Weights of a small GPT-style language model, trained from scratch on English Wikipedia.
Size: 15 layers, width 96, 3 heads of 32, MLP 384 tanh GELU, vocabulary 512, 1.75M parameters.
Training: a variant of SOAP for these matrices, 121M tokens, 3696 steps.
Each number is 200 + 40 x the weight over its row's rms, rounded and kept within 0 to 999. Layers, rows and columns count from 0. The size before them is the row's rms in percent of the matrix's.

# up: layer 10 MLP up, 384x96, rms 0.168, rows 4-39, columns 0-95
# down: layer 10 MLP down (transposed), 384x96, rms 0.169, rows 4-39, columns 0-95
up4,098,176,270,203,206,140,165,181,205,266,226,155,230,287,271,225,186,196,163,165,210,180,224,222,237,157,234,189,215,253,195,47,237,202,211,267,161,248,171,172,163,269,197,163,171,201,168,167,163,189,217,208,148,230,235,176,203,183,145,217,145,185,215,208,192,202,294,224,140,246,227,211,192,265,249,129,204,190,155,213,212,218,216,190,265,252,140,242,214,169,225,242,154,214,223,198,207
down4,099,235,238,165,185,157,254,156,265,191,174,165,239,203,263,247,183,194,176,175,276,230,149,191,91,222,183,146,137,234,263,226,197,236,242,183,176,295,209,180,182,189,222,222,247,188,228,158,173,140,187,222,124,132,148,276,243,224,224,167,195,159,178,228,180,249,167,239,304,205,206,223,253,172,173,178,179,205,230,199,180,176,184,221,208,205,164,143,169,226,232,170,250,142,243,164,217
up5,104,146,244,165,198,174,231,183,177,185,181,109,176,230,216,178,166,206,183,189,309,148,193,233,203,211,213,225,166,193,236,197,193,146,184,253,186,235,186,188,175,188,174,151,146,206,174,219,262,115,196,158,158,182,156,198,152,232,155,229,214,263,219,161,257,181,258,205,147,242,117,263,284,208,107,188,179,201,167,235,237,182,209,243,167,292,214,248,157,217,247,196,233,167,226,266,208
down5,095,244,159,218,261,195,157,214,201,159,266,188,215,162,197,255,203,183,201,234,154,281,187,147,104,182,200,177,179,229,150,199,180,182,161,245,263,170,305,211,207,177,204,209,193,198,131,166,221,159,180,211,203,179,220,132,225,159,198,234,257,103,132,191,239,199,209,220,225,182,169,81,238,192,187,180,278,147,202,227,214,148,175,213,283,180,218,169,199,229,182,251,193,248,167,173,181
up6,098,238,143,158,254,246,176,157,257,225,133,203,177,198,183,227,151,134,178,166,148,200,214,181,217,267,189,247,219,232,94,193,190,150,133,166,173,240,237,205,233,170,237,172,285,174,165,224,152,286,181,196,220,217,220,222,219,228,189,190,207,195,207,139,179,196,204,243,270,204,128,183,182,200,146,157,252,237,86,193,188,246,158,222,188,172,223,226,253,177,216,210,153,175,146,150,154
down6,098,166,164,206,173,178,143,186,221,232,158,153,187,196,217,218,208,199,193,115,261,219,182,144,174,155,192,162,177,105,120,248,121,222,175,189,249,167,165,193,245,221,150,195,171,219,222,256,225,108,333,200,261,234,204,206,177,197,234,227,159,185,253,225,260,238,217,190,249,239,148,207,228,161,262,211,130,163,209,233,224,196,155,222,228,192,197,167,224,241,148,217,233,249,198,242,203
up7,103,243,228,223,210,195,227,207,201,171,181,232,232,227,197,219,97,229,221,130,174,213,229,180,190,162,158,218,141,176,177,169,163,248,234,254,164,192,143,239,221,244,199,218,190,250,247,243,229,135,244,168,113,132,202,167,168,212,207,148,175,161,218,220,253,191,181,239,249,138,257,314,167,117,204,204,174,144,164,139,149,129,211,245,180,262,174,196,206,170,206,208,168,193,164,176,140
down7,119,205,141,283,149,183,245,197,129,208,253,252,244,119,192,238,198,176,236,203,195,250,214,144,251,185,187,211,284,220,208,189,272,175,167,237,109,200,210,250,182,281,221,191,220,235,139,209,230,229,231,220,213,278,191,189,188,285,183,222,167,175,221,310,181,243,166,206,150,154,211,245,147,202,196,168,207,199,168,216,194,240,200,222,250,173,234,174,181,202,224,259,173,261,152,235,203
up8,110,172,294,110,264,152,251,190,220,172,239,195,243,210,173,228,142,229,151,202,291,232,168,222,208,235,197,199,259,200,162,143,234,177,167,186,297,179,238,218,252,132,198,204,243,203,262,170,174,222,181,190,146,188,165,156,169,206,212,211,218,140,162,236,185,242,233,230,159,194,198,226,269,188,201,208,247,151,182,198,235,211,129,247,188,217,239,226,159,222,194,270,177,287,187,122,222
down8,109,212,115,215,221,182,234,233,201,170,181,226,162,191,195,187,233,169,315,164,240,172,236,165,253,161,249,187,109,151,189,236,145,218,233,189,229,345,181,188,163,253,216,221,121,208,132,176,170,198,176,213,204,257,227,182,208,206,237,180,219,195,175,188,206,172,158,227,168,218,214,182,188,165,194,133,264,253,172,143,181,182,268,256,204,216,206,155,226,248,217,148,231,151,230,239,154
up9,101,155,190,174,157,178,205,174,229,218,217,154,211,279,220,244,167,196,204,196,223,304,237,159,207,192,195,96,210,176,215,212,162,211,182,175,199,170,185,240,211,226,189,192,177,255,236,244,261,219,149,233,167,204,156,262,255,238,89,216,185,244,176,139,147,133,232,187,200,178,197,254,165,156,154,264,258,234,112,201,200,155,165,219,134,159,212,170,197,168,245,234,281,200,232,173,203
down9,107,265,269,208,235,177,199,202,183,147,187,197,223,139,166,148,263,240,246,212,108,207,166,156,251,159,195,250,253,250,138,244,240,221,223,201,238,96,210,169,218,162,198,220,206,230,209,197,166,206,255,201,208,174,218,185,130,169,261,221,245,162,244,248,185,156,208,234,176,229,157,177,216,191,210,250,184,130,224,188,183,141,189,271,141,150,202,261,295,253,163,212,180,178,163,236,198
up10,099,193,168,292,183,248,172,186,211,181,157,253,166,181,171,158,213,220,204,224,230,210,230,186,238,118,126,160,261,180,166,128,204,243,218,218,216,302,205,111,239,291,219,202,263,233,156,163,240,251,178,175,254,220,145,200,224,242,227,229,200,170,178,202,222,203,212,212,176,164,187,211,184,188,220,214,125,224,272,154,197,210,168,196,244,190,243,253,228,219,161,237,283,105,181,210,196
down10,104,246,188,215,152,246,198,185,212,193,203,196,204,217,226,236,248,199,216,278,185,270,226,281,172,278,141,184,230,250,215,233,183,164,215,165,200,115,239,203,183,200,196,220,171,189,163,152,176,161,171,181,231,165,223,247,186,196,146,135,212,156,235,172,168,255,206,225,193,209,230,227,241,111,204,200,264,215,177,132,220,247,224,205,229,256,238,224,200,169,113,142,147,105,213,308,224
up11,106,247,228,173,251,143,245,279,215,172,237,203,172,165,225,285,158,147,183,260,241,173,205,163,159,188,241,125,250,207,167,144,247,225,183,214,167,146,261,213,202,233,187,103,195,177,230,232,140,195,178,158,241,245,177,235,218,199,187,172,197,170,177,168,231,213,170,249,252,224,211,219,168,254,155,135,201,183,184,202,269,172,99,239,148,154,221,216,204,178,159,195,254,207,288,213,166
down11,108,104,151,218,137,174,236,192,207,258,217,230,205,242,256,228,161,204,235,216,177,226,215,183,215,266,237,299,131,148,224,137,213,156,222,139,176,186,231,269,216,183,194,223,169,201,130,107,237,224,189,178,182,200,209,205,195,225,197,176,205,204,230,202,202,216,193,183,224,183,208,248,183,311,240,217,82,206,160,155,266,141,131,175,265,165,204,194,196,235,190,182,221,189,185,172,163
up12,113,114,213,242,203,212,244,154,181,227,229,151,158,215,188,220,190,204,218,238,201,160,226,229,199,224,156,219,215,252,128,183,196,245,196,215,232,256,219,214,216,291,129,183,262,177,191,172,174,202,124,118,200,285,239,218,213,200,219,163,105,159,155,194,261,239,191,270,174,228,181,234,251,173,219,163,250,187,174,220,157,173,268,148,257,222,191,158,129,133,183,160,189,262,223,199,180
down12,103,111,187,186,255,169,196,141,124,239,276,197,143,243,109,170,220,242,155,150,233,242,155,221,112,195,206,170,173,231,230,138,216,232,178,157,234,168,259,247,205,173,162,171,194,213,190,186,169,182,175,132,145,183,262,225,140,143,186,191,224,256,164,158,226,188,230,224,208,200,222,250,231,233,241,177,234,190,197,257,159,163,283,206,233,133,123,188,194,174,201,188,176,198,192,241,171
up13,096,240,229,190,266,223,118,241,213,200,196,202,229,159,236,242,200,165,152,189,207,173,240,241,241,211,182,234,247,223,238,187,218,222,206,129,298,201,264,264,206,258,157,215,225,146,210,134,230,151,217,230,217,173,194,166,208,222,190,135,278,231,186,226,155,135,260,167,208,188,221,183,211,105,242,161,279,127,267,208,169,171,206,176,166,172,154,147,204,159,205,177,166,197,214,282,198
down13,099,147,243,183,172,144,216,266,115,262,203,219,192,145,147,186,210,167,278,192,125,208,185,197,183,286,185,208,158,258,181,221,229,279,240,180,150,191,163,218,238,238,144,229,241,224,120,160,175,207,203,159,170,238,180,224,231,139,188,207,169,158,185,133,255,260,168,205,149,201,174,207,203,248,212,173,179,225,197,196,178,293,231,210,212,184,210,180,284,202,168,270,120,218,221,206,219
up14,105,178,252,232,192,246,297,210,302,241,130,185,185,217,198,206,200,128,231,205,270,180,145,195,140,192,137,233,206,216,241,206,177,247,177,206,152,185,236,287,206,204,145,198,162,179,272,179,126,156,209,240,223,190,161,175,156,150,187,189,227,115,179,196,209,203,195,145,184,202,204,209,206,233,192,187,171,305,234,232,85,238,230,212,219,229,166,223,150,151,229,210,202,195,201,185,173
down14,104,236,155,188,228,206,218,173,166,112,153,293,273,214,233,192,206,246,191,168,201,177,199,219,275,232,226,156,166,214,180,277,157,93,173,172,210,189,216,116,237,112,221,196,186,178,171,176,216,204,175,123,160,142,236,267,224,191,275,167,218,170,158,205,130,166,186,201,238,210,253,177,137,162,201,258,222,232,237,188,187,205,213,211,218,140,182,208,155,190,157,221,216,137,236,168,221
up15,104,270,221,194,159,207,254,205,124,226,292,213,214,139,181,151,141,163,229,261,217,218,183,135,175,176,195,235,237,240,223,134,156,239,195,192,203,255,251,233,207,220,230,219,247,206,215,211,230,188,231,176,197,176,198,273,174,173,181,144,154,140,229,200,170,235,155,254,209,241,199,210,185,170,216,181,264,165,227,155,168,307,131,218,165,239,231,140,221,186,271,115,184,259,189,166,169
down15,095,206,194,258,181,175,171,178,214,218,236,253,297,173,226,195,184,225,189,291,221,187,169,185,269,205,192,193,237,236,260,102,230,250,236,255,214,180,216,223,183,226,218,244,165,190,212,258,286,173,187,202,195,230,253,190,251,150,195,192,162,237,305,95,180,196,178,112,213,237,171,179,171,218,170,172,217,200,182,232,149,203,189,281,233,201,206,173,173,168,184,208,178,174,182,295,238
up16,096,222,195,179,233,212,233,242,206,216,107,243,246,196,156,191,139,228,168,220,207,180,164,209,178,206,175,207,198,250,228,217,237,142,198,235,159,159,204,205,153,179,135,184,167,235,202,259,229,158,195,234,123,267,256,234,190,227,183,137,125,104,246,199,182,282,173,259,208,287,221,177,156,183,206,190,203,266,254,124,232,201,173,154,123,154,205,147,264,147,197,223,191,209,206,230,198
down16,095,177,148,214,194,192,154,216,197,160,228,170,193,190,258,125,240,101,192,186,207,144,145,179,244,131,147,177,234,228,204,221,246,227,227,202,185,201,188,159,295,177,126,170,258,228,243,227,234,189,266,161,168,226,171,199,157,181,225,171,231,228,272,142,220,219,179,141,192,197,234,171,218,199,127,242,201,223,230,307,159,174,246,187,148,207,153,126,254,195,198,271,178,167,212,229,199
up17,104,233,233,184,217,143,193,192,238,169,156,252,207,227,264,201,200,244,246,230,127,174,132,209,170,163,229,219,233,194,273,298,179,212,260,222,248,219,290,236,152,191,171,215,242,162,220,156,167,235,198,162,144,213,178,223,186,208,122,100,162,206,246,164,212,203,137,178,207,186,242,232,231,215,215,244,192,177,204,227,284,245,162,206,138,165,195,257,167,177,239,213,243,150,208,121,186
down17,106,255,112,267,268,237,219,205,200,232,220,199,208,233,170,198,220,283,224,241,251,232,268,181,159,205,201,168,159,203,231,159,227,172,164,161,177,209,210,101,182,208,236,254,211,198,209,265,265,196,266,201,185,144,192,167,272,198,233,214,159,216,252,195,238,181,175,260,133,133,165,222,187,269,147,200,188,284,214,199,205,189,150,225,241,180,256,134,178,181,174,153,192,188,224,167,132
up18,109,171,210,203,138,137,197,198,157,165,185,210,258,184,206,198,169,169,266,312,169,236,232,280,195,209,231,142,177,170,237,244,183,227,245,216,229,193,146,237,222,204,248,195,247,163,300,110,203,231,214,219,197,189,202,145,187,168,151,201,148,138,150,202,174,159,169,214,207,146,251,159,219,194,144,166,249,173,178,206,138,242,176,190,240,194,234,155,239,134,247,182,240,134,165,261,212
down18,097,193,266,198,242,142,156,165,210,173,236,202,182,180,155,250,200,175,241,220,184,253,258,216,100,203,201,198,171,171,189,297,147,233,180,224,302,207,169,223,231,179,200,247,274,130,198,194,202,217,191,248,179,213,135,170,191,190,166,184,133,147,172,202,163,122,211,196,156,197,195,240,203,177,130,211,263,153,227,193,201,183,182,152,201,229,211,150,189,262,205,150,244,119,279,196,151
up19,103,190,214,175,248,236,225,189,180,180,251,203,234,125,150,217,135,195,150,206,176,172,172,169,197,207,165,172,158,192,205,221,205,130,215,165,200,159,242,202,180,165,270,209,262,126,173,135,215,233,258,207,222,112,236,243,160,270,194,119,194,184,206,212,250,217,257,197,289,188,195,161,215,163,176,116,236,227,195,228,242,240,184,224,170,97,145,251,255,168,149,210,179,226,240,202,152
down19,103,212,232,154,222,229,206,180,265,252,198,178,168,200,263,206,234,186,216,234,215,166,248,226,214,225,250,204,128,224,257,142,146,195,199,183,259,215,169,205,322,230,141,244,181,232,192,227,178,225,211,224,281,312,156,166,196,166,149,192,286,186,206,153,108,213,182,233,213,194,208,169,166,199,231,211,220,141,272,242,157,158,272,181,178,217,232,211,184,146,158,221,203,153,212,181,231
up20,100,184,208,200,148,218,186,154,195,229,181,226,176,171,173,191,208,228,132,172,150,127,229,186,280,131,251,216,253,262,183,139,218,172,128,250,218,255,204,197,232,249,244,193,141,172,140,142,238,198,174,224,255,251,246,187,204,249,153,215,149,279,189,249,198,233,199,204,209,144,227,224,214,167,209,170,235,160,220,187,205,201,168,271,182,120,147,212,239,234,198,240,246,164,235,121,122
down20,101,234,233,211,178,149,178,181,223,130,246,200,213,184,210,231,168,248,218,189,212,218,218,202,221,182,238,340,136,229,206,335,246,206,210,213,208,185,209,184,133,241,186,200,198,186,216,292,168,206,150,202,237,271,233,183,228,216,245,259,228,218,178,189,239,196,239,221,220,202,179,265,167,187,166,245,243,242,212,136,246,167,206,199,200,178,199,208,229,317,285,208,248,242,213,204,215
up21,111,201,230,187,247,182,149,163,217,145,201,191,174,158,179,188,182,184,209,217,181,144,210,183,267,235,228,118,242,174,222,133,173,200,214,284,239,194,200,196,327,119,171,265,203,242,233,254,221,196,239,145,150,229,179,246,196,192,121,202,220,145,161,237,226,221,200,237,163,135,236,213,150,171,172,212,229,216,319,156,217,170,190,128,200,192,220,244,222,242,202,196,172,209,167,143,193
down21,110,126,176,191,177,195,198,222,259,195,214,169,211,195,162,223,175,190,255,205,248,173,201,201,243,210,114,254,148,184,167,224,202,161,203,155,262,346,185,208,247,185,256,176,264,210,208,155,149,186,219,227,197,141,158,164,161,170,239,169,168,231,112,155,146,152,237,178,238,270,173,178,213,137,156,234,229,212,187,251,185,234,224,137,160,220,225,189,213,154,173,228,177,262,264,198,234
up22,093,179,199,145,249,240,118,185,209,182,235,219,207,194,216,207,244,224,106,147,180,214,182,112,255,141,232,115,188,122,254,120,223,145,147,242,121,227,179,210,165,234,181,215,229,130,221,208,292,183,243,158,235,185,223,177,178,217,193,188,266,169,183,152,181,256,213,280,176,241,222,177,196,170,201,187,216,224,158,215,187,232,198,162,199,190,267,201,169,170,221,239,210,252,243,163,173
down22,088,147,269,257,226,152,245,252,157,212,208,182,181,196,274,225,116,139,257,177,178,221,191,239,176,187,245,196,197,231,242,256,164,266,237,246,233,185,278,171,181,236,220,219,239,244,231,216,249,192,177,243,203,217,148,142,183,160,165,197,249,217,148,208,212,173,196,156,264,199,189,284,113,197,193,235,265,238,169,111,170,226,196,223,199,181,207,178,202,278,143,183,206,172,249,185,149
up23,100,219,185,225,169,185,212,153,248,182,238,193,219,253,185,97,181,250,163,167,219,225,201,254,180,227,279,162,264,249,268,149,236,171,186,209,218,137,208,177,288,218,185,161,169,180,196,195,172,250,184,259,207,238,215,190,103,180,275,226,156,209,248,106,177,208,257,179,236,184,220,212,171,157,165,264,114,214,189,205,174,141,133,230,172,228,199,155,158,193,209,160,243,224,223,191,178
down23,093,147,187,133,231,219,198,164,272,242,185,233,207,229,186,279,225,178,130,169,158,166,230,173,282,155,153,200,224,132,168,247,179,136,200,187,161,189,173,195,188,223,211,263,222,260,225,211,183,222,165,221,176,219,140,203,221,275,83,119,193,205,178,250,128,181,158,198,207,170,187,241,235,169,230,141,220,149,234,190,285,197,225,197,240,179,139,180,226,215,181,193,177,139,179,145,205
up24,096,184,204,194,322,193,273,124,154,93,201,198,112,250,247,217,230,191,217,201,225,203,231,231,197,182,295,228,210,178,182,290,158,176,221,188,225,185,236,163,277,214,155,156,218,145,238,232,234,196,169,187,185,163,183,228,261,167,138,161,218,226,180,175,167,148,227,290,185,196,223,206,189,239,165,217,192,194,181,258,198,214,230,282,236,227,248,173,235,165,163,169,196,191,199,192,218
down24,093,259,159,196,124,203,211,129,247,260,245,232,242,218,252,184,206,175,242,161,170,240,154,133,164,184,188,153,221,258,200,170,226,240,185,167,208,155,221,237,238,171,218,172,217,253,213,165,240,231,219,193,219,223,200,229,204,255,215,202,157,201,199,150,242,253,196,160,228,184,222,153,212,187,206,219,272,165,282,309,191,225,151,141,204,143,123,106,226,186,254,142,208,215,134,245,207
up25,096,182,212,200,195,146,241,180,263,124,163,194,290,241,174,211,242,192,207,263,184,175,141,276,160,197,194,189,131,239,215,152,222,204,162,213,182,277,247,205,230,191,171,190,212,225,152,168,270,177,184,192,157,214,219,185,195,197,104,206,166,210,174,198,178,243,164,250,132,217,235,182,188,183,284,186,247,209,174,235,215,236,257,250,135,205,72,205,229,240,132,196,188,139,212,214,210
down25,101,170,141,223,207,205,199,149,173,162,209,248,172,241,263,188,174,228,153,168,192,271,241,213,146,205,174,152,220,144,185,196,225,254,221,251,139,227,247,209,227,229,201,257,178,201,146,229,141,159,208,74,164,226,232,184,204,208,258,210,249,206,172,191,273,270,227,179,226,189,200,198,226,122,189,199,155,177,160,186,142,201,129,172,245,185,210,192,255,176,140,141,148,260,193,242,122
up26,091,117,161,208,245,184,234,282,208,189,190,141,191,174,231,113,188,124,202,232,261,156,246,210,153,250,204,220,159,198,187,225,213,203,218,172,207,204,239,235,266,197,257,221,245,215,255,197,151,184,139,283,146,151,219,197,187,197,191,294,177,143,234,234,234,132,210,245,244,260,174,226,212,165,208,173,221,190,228,134,167,195,205,203,177,177,181,186,252,209,220,149,295,122,155,195,208
down26,091,217,183,202,176,176,221,159,274,181,260,228,208,274,219,162,203,227,140,167,181,192,203,256,207,244,215,163,223,188,166,218,196,230,196,302,227,222,261,212,70,200,158,162,230,214,128,216,179,183,220,133,153,160,257,241,205,244,195,195,153,192,221,181,175,162,207,251,200,178,187,162,251,154,237,169,161,227,174,256,179,206,254,179,196,185,201,77,209,199,193,162,193,169,243,231,303
up27,097,212,220,141,229,206,230,212,161,271,139,269,181,260,220,177,235,173,274,134,286,223,172,121,237,232,159,224,149,211,214,220,202,153,202,182,163,246,238,251,167,198,241,241,176,117,216,192,197,193,232,171,178,240,218,186,260,288,256,182,182,138,224,195,229,140,200,171,161,258,214,224,180,231,194,108,173,168,190,207,240,269,189,243,199,153,178,194,171,157,190,245,217,177,156,246,257
down27,095,132,209,170,185,183,169,177,188,174,235,159,172,219,122,185,160,178,141,180,193,223,218,181,200,236,214,154,158,219,221,177,241,277,230,221,133,235,170,187,138,128,212,244,200,243,163,217,217,151,167,177,134,151,188,221,223,216,193,183,292,191,234,189,113,190,215,204,189,131,171,167,137,222,249,211,132,183,180,198,173,161,119,165,73,228,248,137,167,199,257,218,190,211,175,151,193
up28,116,187,260,169,172,208,238,193,225,226,210,163,165,175,116,150,169,243,194,163,199,205,273,191,194,195,192,177,159,265,187,177,180,178,158,185,235,292,187,189,194,175,182,154,174,136,181,258,141,192,246,187,139,250,218,214,210,162,161,141,175,174,178,152,249,184,169,214,199,209,316,278,249,221,148,161,221,230,135,234,174,196,134,189,169,243,313,199,206,228,165,152,180,220,247,204,152
down28,114,260,178,166,136,148,185,210,209,208,238,188,215,239,259,72,152,217,264,275,116,187,243,203,248,183,192,201,221,196,226,245,196,202,194,236,178,177,223,191,154,204,186,243,157,127,110,237,205,278,190,153,192,202,181,173,236,193,223,234,231,181,265,177,221,242,243,191,203,246,228,197,194,286,193,267,177,240,218,134,219,176,153,169,204,223,225,230,247,204,161,230,279,205,255,236,171
up29,103,218,204,144,241,175,175,207,215,228,168,272,236,223,266,216,114,243,199,211,225,213,191,148,205,187,221,159,183,251,195,203,217,166,262,184,191,174,318,258,240,189,145,207,163,199,153,184,191,260,224,242,250,212,167,185,233,175,158,202,104,226,187,233,178,154,145,196,235,158,157,217,213,207,186,228,270,224,200,171,245,196,158,278,198,168,193,152,204,49,217,241,182,172,180,177,205
down29,106,207,209,241,226,238,149,177,218,203,220,110,173,197,140,243,246,177,218,132,226,185,232,234,219,112,205,150,218,141,191,166,100,228,227,221,265,235,147,206,195,246,151,221,154,239,180,214,187,130,222,179,163,220,222,220,268,168,274,147,251,175,219,185,224,186,212,191,171,127,201,249,246,199,248,202,202,166,211,205,219,216,196,206,215,166,144,205,190,201,306,158,164,115,149,135,183
up30,104,269,215,220,209,197,246,131,184,204,214,234,172,197,192,163,127,229,193,240,212,175,242,204,182,175,235,286,258,189,220,167,281,221,183,159,173,212,163,205,127,185,189,209,209,286,227,227,179,197,186,235,182,136,211,155,184,202,181,134,206,222,177,256,226,183,211,252,132,222,153,161,156,140,191,191,192,124,217,169,167,176,324,218,187,151,153,177,183,164,264,201,155,209,94,243,207
down30,107,213,185,230,205,220,229,209,280,210,262,189,166,148,250,194,207,162,240,296,224,207,208,212,199,174,176,181,226,244,130,258,127,215,193,170,207,212,205,178,191,196,348,198,215,182,276,226,181,184,206,197,184,188,127,174,192,225,181,208,261,226,262,196,203,186,191,197,178,171,241,284,193,174,129,249,199,226,189,113,263,206,141,199,205,164,235,238,259,179,154,222,272,155,227,249,183
up31,101,223,272,167,150,156,212,182,198,208,195,217,162,182,194,186,196,202,139,184,125,251,235,216,225,190,211,257,210,290,245,229,205,257,105,273,193,191,211,143,213,263,183,200,223,170,190,178,221,188,183,196,151,225,123,284,131,225,250,186,111,144,142,169,217,200,237,220,257,165,252,171,186,180,127,205,175,201,266,230,169,219,179,147,245,229,206,214,207,167,156,166,150,134,218,245,192
down31,109,229,256,97,198,223,223,224,206,185,198,213,215,216,241,268,126,186,179,148,164,256,174,181,179,193,252,224,179,135,247,263,218,218,252,195,224,217,142,169,223,133,126,215,146,199,101,200,212,202,147,191,125,156,193,184,175,174,217,176,170,190,265,181,232,202,247,217,251,124,221,240,246,179,96,240,189,213,279,205,203,179,221,137,253,186,207,163,236,219,186,200,179,169,209,184,150
up32,101,156,190,179,240,198,150,183,237,253,192,269,257,218,173,123,175,205,182,206,225,219,246,173,126,145,141,202,143,217,160,134,185,238,191,184,166,272,155,225,205,181,241,218,257,263,255,200,208,154,252,252,191,174,245,224,235,183,282,203,156,257,210,139,236,176,184,153,237,165,250,241,118,172,190,113,160,178,212,204,147,211,158,202,229,204,183,220,268,198,174,227,187,270,256,212,184
down32,109,175,236,221,211,204,183,253,216,200,184,284,213,206,164,193,198,230,147,176,201,203,279,213,152,224,162,202,259,248,174,237,135,206,217,155,241,202,221,186,252,176,225,234,290,206,208,296,211,280,159,216,216,157,186,214,251,162,210,200,216,193,256,249,272,154,227,196,192,183,191,100,175,203,237,198,195,174,224,193,270,140,178,259,211,231,229,145,186,230,220,203,322,286,182,209,183
up33,104,191,226,123,249,178,228,153,269,221,261,117,98,237,214,244,198,127,132,185,185,119,209,180,168,218,218,231,209,225,280,179,177,154,188,217,247,191,278,172,271,185,234,167,244,226,242,135,236,194,161,206,197,203,216,218,204,200,161,226,185,286,233,240,177,164,155,226,281,147,179,133,191,209,183,234,234,200,169,163,196,172,261,216,197,193,235,196,203,189,153,212,199,232,147,151,171
down33,101,225,283,213,125,282,160,153,209,158,215,200,294,148,171,180,269,187,147,274,195,183,168,203,197,145,172,179,203,191,151,293,276,167,239,193,165,243,139,182,183,242,200,217,163,232,137,226,135,177,236,157,204,256,225,219,197,267,224,154,181,232,216,233,250,215,237,222,243,210,248,185,214,232,204,229,200,187,196,249,226,173,204,238,212,149,213,175,192,204,227,272,168,133,169,262,159
up34,111,185,180,268,192,172,199,229,252,201,129,275,303,214,210,135,240,248,231,191,175,191,184,193,200,171,162,156,204,185,239,176,180,212,206,211,213,298,138,132,242,246,162,225,150,255,245,231,230,169,237,210,181,202,235,205,286,207,228,171,170,227,193,156,246,199,196,216,274,236,210,173,284,236,199,168,238,186,157,195,99,194,189,167,194,167,301,188,188,248,194,218,224,236,234,180,252
down34,109,204,233,86,235,144,228,190,179,199,213,132,150,230,179,170,181,205,177,221,246,272,224,160,237,180,230,191,194,188,204,175,231,113,189,155,267,185,246,207,267,167,191,215,178,135,270,173,192,243,152,219,194,235,143,218,146,242,147,154,244,162,141,218,173,203,190,179,163,206,239,141,159,198,203,215,170,224,202,152,269,206,223,260,228,165,137,240,160,158,103,189,246,215,203,265,186
up35,105,197,223,194,203,297,148,229,161,217,282,243,207,97,230,240,165,227,199,148,127,230,192,225,182,134,185,235,217,98,210,203,165,287,188,175,160,206,164,193,198,243,218,246,201,198,225,215,230,230,176,166,186,243,153,265,254,208,178,253,198,205,210,179,241,188,202,226,190,183,280,307,237,195,239,191,171,212,151,178,187,160,183,197,168,150,227,211,219,178,244,140,223,140,251,136,198
down35,100,206,232,273,151,152,157,190,202,188,173,200,211,208,179,181,190,176,206,259,239,190,237,202,310,134,223,229,199,207,221,181,241,234,148,206,185,261,215,156,167,171,290,230,204,173,198,206,180,170,229,252,199,127,130,178,222,256,229,222,170,274,182,169,136,226,233,126,236,210,95,225,228,171,178,167,201,108,210,147,206,184,238,232,192,206,159,264,110,257,201,235,192,214,220,204,224
up36,107,179,194,176,169,180,183,249,240,196,214,215,229,182,170,188,140,202,251,174,226,220,209,139,208,149,168,255,170,157,174,178,222,191,204,152,138,214,202,190,226,174,197,222,203,199,244,162,307,207,219,165,149,269,161,198,233,219,167,160,219,200,266,297,268,203,194,211,221,237,178,204,173,290,208,145,225,187,145,146,163,195,166,261,233,180,199,230,205,296,215,169,312,240,139,194,118
down36,113,224,213,163,196,158,238,232,121,261,155,232,197,135,183,149,175,177,234,225,118,239,162,203,169,208,211,142,99,246,233,204,164,223,205,171,199,129,171,220,218,204,207,125,138,229,257,188,166,130,238,226,213,147,161,203,226,224,142,228,190,186,122,184,182,190,213,178,217,245,201,177,244,190,161,167,145,191,203,184,265,198,252,202,242,229,167,136,218,226,110,251,180,190,212,236,291
up37,104,203,260,197,229,175,112,196,219,214,177,223,263,209,248,183,194,198,237,202,169,184,151,199,190,219,215,143,267,173,214,211,100,175,164,161,217,197,199,160,140,175,172,211,172,124,272,172,191,267,182,217,157,203,178,278,213,258,219,183,159,153,183,201,175,164,222,191,162,254,211,112,216,121,149,175,211,211,242,279,200,224,222,220,129,252,194,217,165,270,235,217,186,96,198,201,152
down37,105,236,255,171,274,236,292,133,129,208,190,272,241,162,205,135,205,196,126,203,252,125,152,237,146,169,216,187,152,154,197,158,238,202,233,169,215,228,162,204,218,231,190,252,170,200,150,261,137,194,184,208,247,201,248,195,158,240,230,205,215,189,269,180,190,238,149,268,177,167,252,196,219,121,225,238,149,213,138,165,248,214,257,185,184,205,180,195,147,233,204,206,230,219,231,232,141
up38,096,163,173,212,222,133,195,234,215,188,134,128,164,206,246,182,200,255,186,259,245,198,183,175,224,246,149,268,154,227,203,165,172,280,222,193,158,265,211,157,214,253,180,249,260,186,163,177,150,267,171,207,199,203,253,173,250,250,173,162,186,109,219,129,164,230,234,259,225,237,157,203,202,232,161,162,179,220,206,219,159,185,166,217,255,176,284,208,207,177,201,250,181,185,277,215,109
down38,097,233,241,211,220,216,208,135,248,179,252,225,231,209,210,231,244,114,150,192,180,153,194,231,99,191,230,171,234,184,217,243,258,179,195,204,155,199,189,276,171,162,232,193,121,209,189,217,118,135,201,165,199,211,160,209,234,121,266,250,221,211,244,197,245,190,208,185,221,169,220,196,169,202,204,307,234,137,217,167,231,291,183,200,177,198,119,136,228,236,200,166,215,184,170,125,212
up39,102,218,174,234,209,173,210,149,167,182,169,158,203,142,244,248,209,223,310,272,147,224,207,239,194,222,193,178,221,209,219,165,244,155,222,233,202,172,260,247,226,204,116,230,177,145,222,116,214,123,229,163,199,190,267,230,187,214,236,142,115,164,165,218,175,180,182,187,223,229,158,207,191,247,169,212,195,262,146,162,196,234,286,288,214,192,181,162,154,166,240,180,179,199,215,148,122
down39,097,191,207,217,219,153,120,186,252,230,200,170,230,276,197,174,188,181,148,123,220,278,202,201,168,192,188,246,191,221,198,250,134,183,174,105,231,224,172,152,138,164,240,205,198,259,195,299,172,265,127,203,244,185,163,168,178,211,216,257,185,236,195,186,192,198,211,202,209,147,254,173,217,240,175,220,139,158,270,220,185,199,111,158,179,208,195,223,206,258,128,238,245,264,160,172,230